{"n_kv_head": 1, "head_dim": 64, "d_mlp": 1216, "rope_fraction": 1.0, "bias": "qkv", "extras": ["some layers without attention", "local attention windows", "gated attention", "exclusive self-attention", "value embeddings", "an embedding shortcut", "learned residual scales", "capped logits"], "init": "orth", "init_std_qkv": 0.0315, "optimizer": "muon_variant", "lr_head": 0.00661, "grad_clip": 1.0, "warmup_steps": 200, "decay_shape": "linear", "batch_tokens": [32768, 65536], "seq_len": 512}
Each number is 128 + 32 x the weight over its row's rms, rounded and kept within 0 to 255. Layers, rows and columns count from 0. The size above them is the row's rms in percent of the matrix's.

# layer 2 MLP down (transposed), 1216x448, rms 0.0403, rows 705-723, columns 280-335
size [102  97  99 102  96  97 100 100 103  99 102  98 100  99 100 101  98  99 102]
[[106 113 126 115 130 109 164 151 148 141 147 124 171 128 112 132 126  86 126 149 138 132 122 142 120 136  98 136 114 144 141 181 104 121 139 146  91 112 147 123  99 106 126 160  98 134 194 139 138 148 103 110 125 119  70 111]
 [154 145 139 129 103 136 163  84  78  78 129 129 187 147  88 163 130 139  72  73 170 121 162 125 155 102  71 149 114 137 152 117 131 161 110 141 145 125 103 139  62 108  95 118  91 141 147 161  80 112 135 114 121 115  89  83]
 [157 157 158 127 100 128 125 112 167 161 166 111 153  91 139 138 115 108  70 194 107 142 114 104  84 201 196 123 161 111 154 107 104 155 113 163 113 169 112  96 173 169 114 144 124 180 164 158  95 127 141 108 133  91 114 120]
 [ 84 102 165 148 132  87 106 153 137 158 149 151 126  93 121 135 173 139 164  71 132  84 144 107  74 135 136 131 108 108 183 127  93  99 164 102 139 149 124 155 111  87 156 111 124  96 122 124 190 105 182 132 127  54  52 154]
 [127 171 127 141 158 146 124 126 115 143 195 121 120 131 103 149 109 137 109 148  92 166 130 129 110 107 154 112 130  92 109  84 161 120 124 113 124 126 190 143  83 168  80 111 158 154 111 118 165 123 124 123 129 111 157 133]
 [178 120 159  75 148 144  85 114 140 141 129 123  85 137 111  91 146  75 134 166 117 171  94 173 136 174  69  80  99 122 125  60 131 150 142 160 140 118 166  79 134 169 129 154 119  61 159  89 123 113  95 113 120 112 174 155]
 [183 164  88 119 128 124 124 107 150 134  91 134 182 105  86 115  97  98 136 157 159 122 148 149  96 103 110  74 137 138 145 105 155  47 108 135 151 140  82  77 158 119 139 126 148 114 139 124 103 168 143 142 130 116 110 117]
 [118 128  66 159 136 136 123  94 141 147 144 164 109  94 127 177 118 122 170  81 149 140 120 181 136 165 149  74 114 117 139  59 123 158 115  93 100 154 194 150 147 135 160 130  71  88 166 103 179 146 108 121 183 142 169 102]
 [146 213 173 129 116 167  86 161  97 130 112  88 121 127 133 114  87 127 180 194 148 222  46 154 124 115 120 135 137 135 208 161 137  92 142 141 120 107 125 155 118  90 114 111 207 132 165 102 173 116 129 108 133  83 160  23]
 [173  85 118 103 102 158 137  79 131  91 129 147 103  96  69 105 129  82 171 118 137 167 122 186 115  90 105 176 148 128 153 150 129  72 107 142  87 108  75 123 152  97  97 107 113 166 113 141  95 129 124 143 181 126  68 129]
 [169 133 132 154  86 119 122 151 102  85  86 171 188 120 117 137  81  59 125  80 131 114 134  71 193 208 192 117 160 141 118 123 161 143 134 131 116 108 155 196  88  75 123 130  74 147 154  94 138 183 149 110 117  96 180 113]
 [106 150 131 126 138 134 128 113 133  73 148  74 164 121 146 164 163 127  82 122 101 123 122 111 120 187 106 143  83 136 165 144 142 121 136 124 138 115  76  79  91 141 149 168 106 214 116 133 116 174 155 139 168  71 109 132]
 [ 90 130  69 143 131 112 102 179 137 147 110 139  96 153 107 134  82 122 150 127 147 106 102 167 141 127 176 113 171 114 150 150 120 130 118  93 172 169 137  80 189 118 104 163 126  94 117  95  63 130 149 113 102 126 151 142]
 [ 84 160 135 140 141  96  79 148 173  91 107  99 190 171  94 134  59 114 155 103 141 159 149 127 162  85 105 125  42 170 181 134 111 158 140 124  90 147 196 103 123 123 131 113  58 118  92 136 128 143 132  67 129 119 115 127]
 [125 111 171 140 142 139  66 124 144 106 183 141 101  71  82 176 113 134  89 117 134 130 108 160 115 127 185  70 148 127 145 150 114 166 146 105 138 143 106  74  79 125 122 117 103 158 110 160 135 126 134 127 145 104  73 169]
 [118 163 131 136 131  96 167 139 172 101  81 130 137 104  82 162 186 126  85 105 175  98 145 107 134  78 142  99  89 108 151 159 161 152 114 133 124  70 147 119 150  91 110 113 132 104 127 140 138 133 168 124 141 173  92  92]
 [ 92 178 159 178  85  51 147 142  95 119 109 136 158 167 162 126 133 138 199 125 127 170 130  99 124 159 110 136 128 127 128 131 151 128 137 127 113 123 127 154 129 126 113 110 114  71  58  88 152  69  99 140 135 103 103  81]
 [119 158 121 137  68  87 143 167 128 103 149 141 115 115 119 138 118 106 136 183 108 103 127 109 105 116 129 113 117 116 119 189 100 151  88 149 110 124  59  29 199 164 184 122 103  78 106  74  66 147 119 114 142 113 162  98]
 [131  81 106 138 106 113 163  69 203 106 115 158  84 134 145 108 149 113  99  64 121 178 146 125  66 146 105  88  55 125  98 134 170 164 151 100 161 104 134 167 127 188 177 134 125 158  84 115 141  62 131 144 142 145 124 142]]
# layer 2 MLP gate, 1216x448, rms 0.0707, rows 706-724, columns 280-335
size [ 97  96 106 103 102  99 101  98 102  97 101  98 104  97 103 101 103  99  98]
[[180 166 124 161 109 127 176 120 135 108 188 120  91 108  99 117 105 154  91 176 113  82 144 142 136 121  65 137 143 174  86 158 111  69 170 181 193 142 118  81  90 116 126 194 166  83 180 140  88 178 127 130 120 130 134 138]
 [118 118 149 119 132  53  80  98 147 134 144 139 110  99 155  95  67 114 113 113 139 156 133 155 134 125 120 204 175 145 147 102  77 124 133  71 122 131 136 162  68 138 102 126 137 115  94 116 125 112 145 161 130 129 121  91]
 [ 84 104  97 140 100  52 182 108 124 138  89  68 154 145 155 119 120 146  96 116 115 134 115 141  53 111 133 150  90 112 133 116  85  95 167  98 117 182 147 166 141 104 182 129 139 188  85 137 166 118 120  65 209 105 109 152]
 [159  90 124 152 135 131  88 115 118  99 150 108 117 153  59 116 171 130 108  99 124  93  89 170  58 125  89 205 131 121 150 124 141  87 109 149 158 168 128 104 110 125 133  93 149 130  88 183  91  45  91 126 153 140 141 141]
 [126 125 134 103 174 160 163 133  76 148 119  88 171 106 136 120 127 101 151  96  90  86 122 137  80 149 139 146 125 127 102 135 114 122 142 154 100 149 122 114 112 174 106 127 117  94 113 138 151 160 144 156  97 174 141 114]
 [166 113 133 138  97 166 124 144 146 165 178  95  60 137 118 123 131 212  76 146 145 121 111 158 111 149  88 152 112  86 146 160 116  79 179 156 153 107 148 148 104 180 105 162 134 179 184 167  71 189 147 122 146 153  74 162]
 [112  87  87  91 112 144 116 200 104  89 130 103 180 134  42 143  95 120 129  93 135 178 131 114 132 131 150 138 150 126 126 146 130 106 139 128  94 124 136 110 162  93 134 132 151 117 167 141 122 173  77 128 136 159 154 150]
 [134 160 217 169 191 110  98  96 117 148 103 177 172  96 196 136  74  91 129 168 140 237 137 120  81 144 134 115 112 210 109 125 133 126  51 155 145 183 104 169 140 109 133 135 136  81  91 152 186 131 105 127 122 131  95  62]
 [ 64 182 145 142 165 105 102 101 119 123 121 116 190 113 122 155 137 111 102 127 196  99  97 125 120 107 174 188 155 145 192 173 131 116 176  98 109 123 193 163 152  99  96 145  91 159 153  80 137 128 147  89 190 125 110  67]
 [100 116 183 162 132 159 148 167 119 142  80 167 184 144 144 134 147 120 191 121 167 113 147 130 136 124 166  86 116 122 161  77 111  92 143 166 114 148  83 147 138 121 150 179 188 159 148  94  58 163  71 127 105 111 115  70]
 [135 140 143  84 170 132 149 128  99 174 106 168 138 150 181 100 152 128 146 154 100 141  93 134 144 130  99 142 154 133 149 108 151 201 147 156 147 124 102  94 109  63 162 140 133 171  90 114 109 107 145 176 115 115 125 152]
 [140 181 133 133  97 151 111  67  98 119 108 155 163 116 110 147 136 111  46 138  52 139 149 114 121 127  98 128 103 137 142 129  87 135 159 146 162 113 149 110  99  59 161 104  83 170 154 141  71 149  78  46 201 110  69 135]
 [ 93 146 107 135 133 152 105 155 135  70 110 162 122 141 102  54 163 119 140 124 122 114 181 136 181 119 195 156  99 167 113 130  97 139 136 158 109 117  74 115 128 132 137 171 147 111 135 152 143 102 110 113 118  96  63 112]
 [176 144 121 135 135 122 155 131 138 134 163 134 157 108  33 146 173  33 130 156 149 129 104  82 154 126 121 140 144  69 111  71  97 144 130  88 134 150 104 146  64 144 184 115 181 195 138 125  99 197 150  85 149 136  76 159]
 [141 151 130 140 122 128 106  74  89 169 132 107 100  87 129 123 133  89  97 104 103  91 165 111 165  89 137 146 105  76 113 152 179 116  91 114 174 144 130  85  73 177 155 159 194 123 127 142 151 129 113 112 134 147 126 102]
 [ 90 104  99 110 204 112  99  88 173  93 112 126  94 114 197 150 103 174  55 140 124  89 153 106  90 102 146 206 156 144 149  68  58 115 139  89 159 150 134 150 134 234  87 166 179 175 151 153 156 110  95 114 173  90 119 133]
 [115 127 149  88 137 132 195 152 112 147 132 102 164 158 162 122 155 128 143  76 131 122 111 153 122  72 128 174 103 143 151 125 137 165 103 190  75 169  98  93 105 128 154 167 175 120  53  63 132 158  92  85 128 109 165 107]
 [107 168 126 166 167  76 106 108 145 112 125 141 121 137 140 138  78 102  57 163 154 199 166 122 135 120 118  84 162 125  54 157  75 176 193 144 105 166 133 155  36 105 151 117 113 151 101 112 206 110 146 197 121 163 208 117]
 [161 156 104 149 157 132 148 191 171 134 111  57 112  88  79 140 177 153 100 159  38 118 181 154  87 167 153  98 156 109 178  59  85 181 124 116 151 145 120  67 130 137 190 100 159  98 147 112 126 174  98 107  93 172  98 161]]
# layer 2 MLP up, 1216x448, rms 0.076, rows 706-723, columns 280-335
size [ 99  97 104 101 101  95 102 101 103  97 103  98 102  99 103 101 103  98]
[[130 112 105 176 122 205   0 108 114  81 131 154 137 127  80 107 116 138 139 105 207  56  95  76 127 126 150 137 105 189 119 164 122  89 134 180 158  94 117  54 159 189  78 141 112 146 177 163 104  78 142 159 178 112 175  69]
 [116 106  93  72 180 148  83  40  61 168 142 108 146 158 125 118 105 149 134 141 129 104  74 108 145 206 110 125 157 154 130 141 121 135 154  94  96 133 148 124 126 121 129 154 121 189 148  74 160  99 119 128 105 102 156 157]
 [128 173 155 142 106 168 154 156 135 100 202 171 118 152 132 111 148 144 136 133  84 123  77 113 133 107 124 123 136 126 129 123 100 138 165 121 100 156 139  67  93 102 146  54  96 154 120 134 166 149 137 121 137 130 129 144]
 [119 121  59  62 127 161 112 134 152  76 132 120 101 127 140 145 147 132 131 136 190  88 131  92  98 146 155 102 172  99 114 105  93 137 134 144  96 149 152 161 151 173 102  87 107  91 180 161 143 144 112 140 105 134 108 124]
 [ 92 125 173 145 108  96 164  84 149 113 103 134 155  97 156  98 131 154 149 134 141 104  94 137 119 152  89 133 109 147 217 141 101 123  93 124 118  76  81 149 161 128 162  75 111 123 164 127 124 139  49 138 170 121 133 123]
 [158 107 153 107 151 185 131 105 112 122  96 147 124 154 155 108  81 128 108 150 132 118 136  96  95 102 107 128 130 164 164 128 160 155 161 169  99  92 108 120 109 119 128 121 149 129  83 122 115  94 126 112 111  97 110 131]
 [113 148 199 122 178 168  80 139 131 135 108 147 171  71  85 174 153 142 128 131 119 145 134 111  76 124  96 132 110 143 179 109 150 115 163 120 143 102  99 130 161  98 132  92  90 121 126 164 185 127  98  80 121  92 139 118]
 [157 103 116 115 134 175 113  58 112  91  68 128 135 110 134 104 161 131 101 136 157 150 115 159 182 107 184 129 135 141 143 144 147 123 107 149 187 110 119 118 101 153 148 128  92  49 160 170 101 152 177 163 153 116 149 121]
 [163 119 168 151 113 114 161 153 123 188 135 176 131 120  91 111 156 150 147 103 106 124  99 158 104 142 133  83  73 118 159 110 234 160 182 113 121 176 127 151 130 124 146 132 105  98 148 113 160  60 131 109 140 164 150 146]
 [120 145  76 101 101 148 101 102 122 147 104 169 162  86 132 102 115 182  89 160 170 136 122  73 136 130 128 133 128 107 112 147  85 134 107 188 117 145  79 190 166  95 102 158  99 153  84 112 146 131 144  73 107  85  62 174]
 [161  99 102 108 147 117 163 178 123  98 183 164 159 154 145 141 100  99 169 187 146 109 134 148  93 107  29 156  69  58 122 149 159 111 117 204  62 100 134 198 102 149  83 149 130 108 152 142 140 144 165 131 129 109 123 139]
 [142 106 131  80 148  48 117 122 178 113 120  95 104 188 104 182 169 168 119 184  88 124 113 178 113 183 123 163 142 172 169  73  65 159 117  99 120 105 130 161 138 106 106 161 145  79 109 109 127 100 154 145 120 132 111 116]
 [112 116 185 142 103 182 183 102 138 182  75 184 101 141  91  70 142 120 156 115  91  84 122 120 151  86 169 131 119 117 114 113 146 199 123  51  98 140 152 185 152  66 199 122  91 116 153 119  91 150 119  81 103 130  94 192]
 [118  83 132 132 154  95 180 195 102  83 152 133  75 159 157 117 181 135 106 175 172  60 167  99 146 134 119  63 139 177 135 175 120 133 137  54 130 146 103 124  69  77 132 111  89 145 173  75 110 164  98 137 144 139 117 105]
 [142 174 180 129 158  74 173 169 112 119 153 161 155 101 174 171 126 144 134 100 127 136 101 115 102 112 120 134 113  95 137 117 122 145 121 179 123 128 126 177 136 104 119  52 136 110 145 114 166 145 161 116 127 147 139 211]
 [109 121 165 161 139  76 169 109  87 137 131 137 178 167 118 128 176 144  96 120 128 105 146  98  78 130 188  92 142  31 119 133 134 188  95  76 132 128 167 111 128  86 167 142 177 126 136 145  68 139 160  83 151 154 154 129]
 [129 137 104 107 146 124 131  66  99 166  69 102 148 107 133 143 150 152 142 100  63  86  94  69 133 120 142 184  98 103 105 135 175 108 153  80  37  79 164 147 202 135  71  77  82 141 117  71 165 125 111 161 127  95 139  67]
 [124 133 126 157 123 104  98 170 153 133 129 123 146 141  91  85 142 118 125 148 125 107 154  70  97  75 104 112 139 127 124 156  91 155 109  79  88 155 109 165 134  94 149 124 125 127 111  91  47  81 115  95 179 173 172 142]]